Weights of a small GPT-style language model, trained from scratch on English Wikipedia: rotary positions.
Each number is 200 + 20 x the weight over its row's rms, rounded and kept within 0 to 999. Layers, rows and columns count from 0. The size before them is the row's rms in percent of the matrix's.

# down: layer 3 MLP down (transposed), 320x128, rms 0.0668, rows 312-319, columns 64-127
# gate: layer 3 MLP gate, 320x128, rms 0.0778, rows 313-319, columns 64-127
# up: layer 3 MLP up, 320x128, rms 0.0737, rows 313-319, columns 64-127
down312,096,166,204,198,193,142,202,220,188,197,205,188,198,194,175,208,188,190,217,188,173,207,188,206,224,184,220,246,226,225,200,177,152,202,172,245,229,168,225,198,226,247,198,183,188,197,171,218,173,211,237,202,211,217,205,183,225,191,228,218,219,175,171,174,193
gate313,089,202,201,217,208,206,160,165,216,196,166,221,198,206,230,207,182,212,178,232,213,177,181,188,185,208,234,186,196,205,211,189,231,190,194,223,182,236,194,208,224,218,216,225,197,178,220,167,179,192,227,196,193,207,218,229,189,185,207,178,209,223,179,173,194
up313,085,187,192,197,161,209,230,211,218,214,238,205,171,191,195,176,185,181,201,178,205,241,211,220,155,180,173,206,245,181,189,192,184,214,177,182,235,175,209,218,192,171,176,185,212,215,174,224,205,202,193,177,201,179,166,200,216,224,166,225,192,179,180,211,181
down313,088,197,231,157,196,203,226,221,201,184,203,200,162,230,192,137,214,189,184,202,196,182,169,186,177,209,184,186,225,183,191,194,170,230,235,176,180,206,191,209,184,168,190,185,210,218,174,184,205,176,213,183,196,232,179,247,165,222,227,217,185,202,185,191,185
gate314,096,178,183,185,220,206,188,216,192,167,191,183,226,197,211,156,179,239,204,203,210,182,207,185,217,201,209,186,216,238,234,245,216,206,219,198,199,198,212,196,183,186,176,194,182,196,183,212,153,193,183,162,189,201,176,191,206,248,172,179,202,204,171,236,203
up314,095,212,212,188,200,212,232,190,191,211,215,222,193,194,199,224,215,169,195,221,207,210,186,211,167,204,209,254,181,141,188,179,176,209,193,201,187,222,195,219,225,222,194,224,197,218,222,191,203,220,175,218,198,180,207,177,192,195,212,209,217,171,214,200,200
down314,095,193,267,189,199,203,202,205,203,175,191,188,185,213,205,233,216,174,199,195,202,197,206,196,178,199,189,175,235,164,214,192,205,232,219,171,178,203,162,219,169,187,201,196,208,232,249,185,181,200,161,199,210,213,212,200,208,200,219,218,211,224,199,208,219
gate315,102,168,182,178,217,216,138,226,183,206,211,191,239,193,181,156,210,206,225,179,159,209,178,211,196,213,182,181,211,198,226,197,205,196,203,199,173,206,195,171,194,209,204,183,205,190,180,190,161,219,192,190,147,186,180,204,205,199,202,200,195,200,199,222,230
up315,102,184,186,226,198,191,180,215,187,192,221,225,238,170,187,196,210,230,216,236,187,210,181,185,179,166,189,213,160,194,146,219,226,197,203,199,208,196,205,189,173,192,192,204,240,219,213,195,151,226,225,198,182,250,182,208,209,205,176,196,184,212,203,192,206
down315,104,203,171,209,175,223,195,202,186,262,224,198,212,213,207,174,196,190,228,213,188,241,212,203,223,189,211,194,181,189,170,184,212,199,176,197,192,141,221,196,185,171,211,190,196,245,202,188,186,186,201,159,168,197,188,230,199,198,213,225,209,197,195,227,218
gate316,099,239,178,237,198,179,184,184,237,183,202,209,158,204,181,182,168,199,177,212,192,202,205,203,177,169,209,198,194,196,229,216,207,201,180,181,213,190,174,199,224,208,175,220,194,213,211,191,220,191,186,183,233,165,180,202,210,202,236,222,211,203,199,179,199
up316,094,159,200,151,201,245,213,176,189,201,221,213,203,167,208,197,221,225,205,194,237,204,175,222,223,203,177,180,206,203,176,196,193,208,172,184,192,204,231,206,192,170,204,180,220,199,178,210,167,218,200,189,167,215,235,238,194,199,181,184,187,189,177,209,204
down316,093,218,169,231,189,239,181,225,197,194,202,226,178,199,224,183,173,207,189,211,194,188,195,199,172,164,245,189,199,201,210,185,186,191,231,197,169,188,193,194,196,149,178,222,214,205,186,211,184,203,181,201,178,179,215,225,204,201,227,210,193,203,193,210,207
gate317,090,183,193,173,174,204,183,175,187,218,196,197,187,174,213,215,191,210,236,217,195,215,191,213,181,207,234,211,186,188,222,190,180,182,205,209,192,188,212,194,188,200,227,178,165,238,238,205,188,182,184,213,190,182,192,235,188,197,219,220,226,197,232,203,168
up317,090,186,173,212,235,215,224,174,202,198,227,186,177,207,224,195,200,190,190,192,176,203,222,199,205,245,170,214,196,212,187,221,203,177,208,234,201,233,181,156,188,203,220,229,188,212,160,183,203,212,186,188,220,198,169,203,212,184,210,197,194,182,198,198,234
down317,090,170,203,198,226,169,201,186,194,188,209,216,208,212,176,230,161,197,198,236,162,200,203,169,182,199,188,204,200,205,211,184,186,195,214,203,213,225,203,172,215,184,228,207,207,226,157,205,190,219,198,186,179,175,188,238,192,218,201,173,192,232,178,190,204
gate318,089,200,215,191,202,257,206,181,201,203,204,197,204,203,205,208,206,180,190,220,226,205,195,183,164,186,179,204,215,202,207,217,200,239,199,206,185,200,182,242,168,217,214,181,209,185,229,206,197,218,185,190,179,196,227,185,225,230,194,171,239,206,205,226,169
up318,095,212,184,185,227,180,204,209,223,201,179,191,230,207,195,215,205,183,193,168,177,226,208,228,198,178,201,195,178,211,177,179,216,170,194,202,188,229,249,190,217,205,193,207,246,205,187,202,192,170,237,213,210,224,152,191,154,185,224,207,183,203,170,217,202
down318,096,190,192,208,226,181,176,193,180,179,200,228,182,193,217,230,243,215,185,190,194,176,190,220,202,211,200,201,196,207,220,219,168,168,169,186,216,212,199,220,213,164,203,205,173,253,206,172,207,203,192,201,200,185,201,191,188,198,179,167,162,180,191,192,225
gate319,096,193,218,207,202,172,192,209,175,172,208,232,217,228,177,196,247,208,225,207,184,217,205,169,238,247,200,197,181,224,203,200,196,226,203,202,203,160,191,204,215,192,237,187,184,204,188,193,198,227,181,215,168,201,213,199,233,230,190,213,213,205,218,210,251
up319,104,194,205,213,233,210,189,171,196,220,181,167,199,154,226,217,183,204,220,185,223,197,214,227,202,177,211,184,187,216,210,212,218,192,168,202,213,212,182,195,165,209,177,196,194,193,191,220,197,180,204,198,242,239,175,176,211,187,238,196,179,199,193,216,184
down319,096,224,221,194,177,224,179,165,183,210,172,197,224,164,222,180,186,201,182,206,235,208,211,195,173,184,189,160,187,190,203,189,214,216,186,168,187,220,210,206,204,144,192,198,203,214,192,162,238,211,197,181,204,202,197,206,188,189,208,207,182,171,195,203,175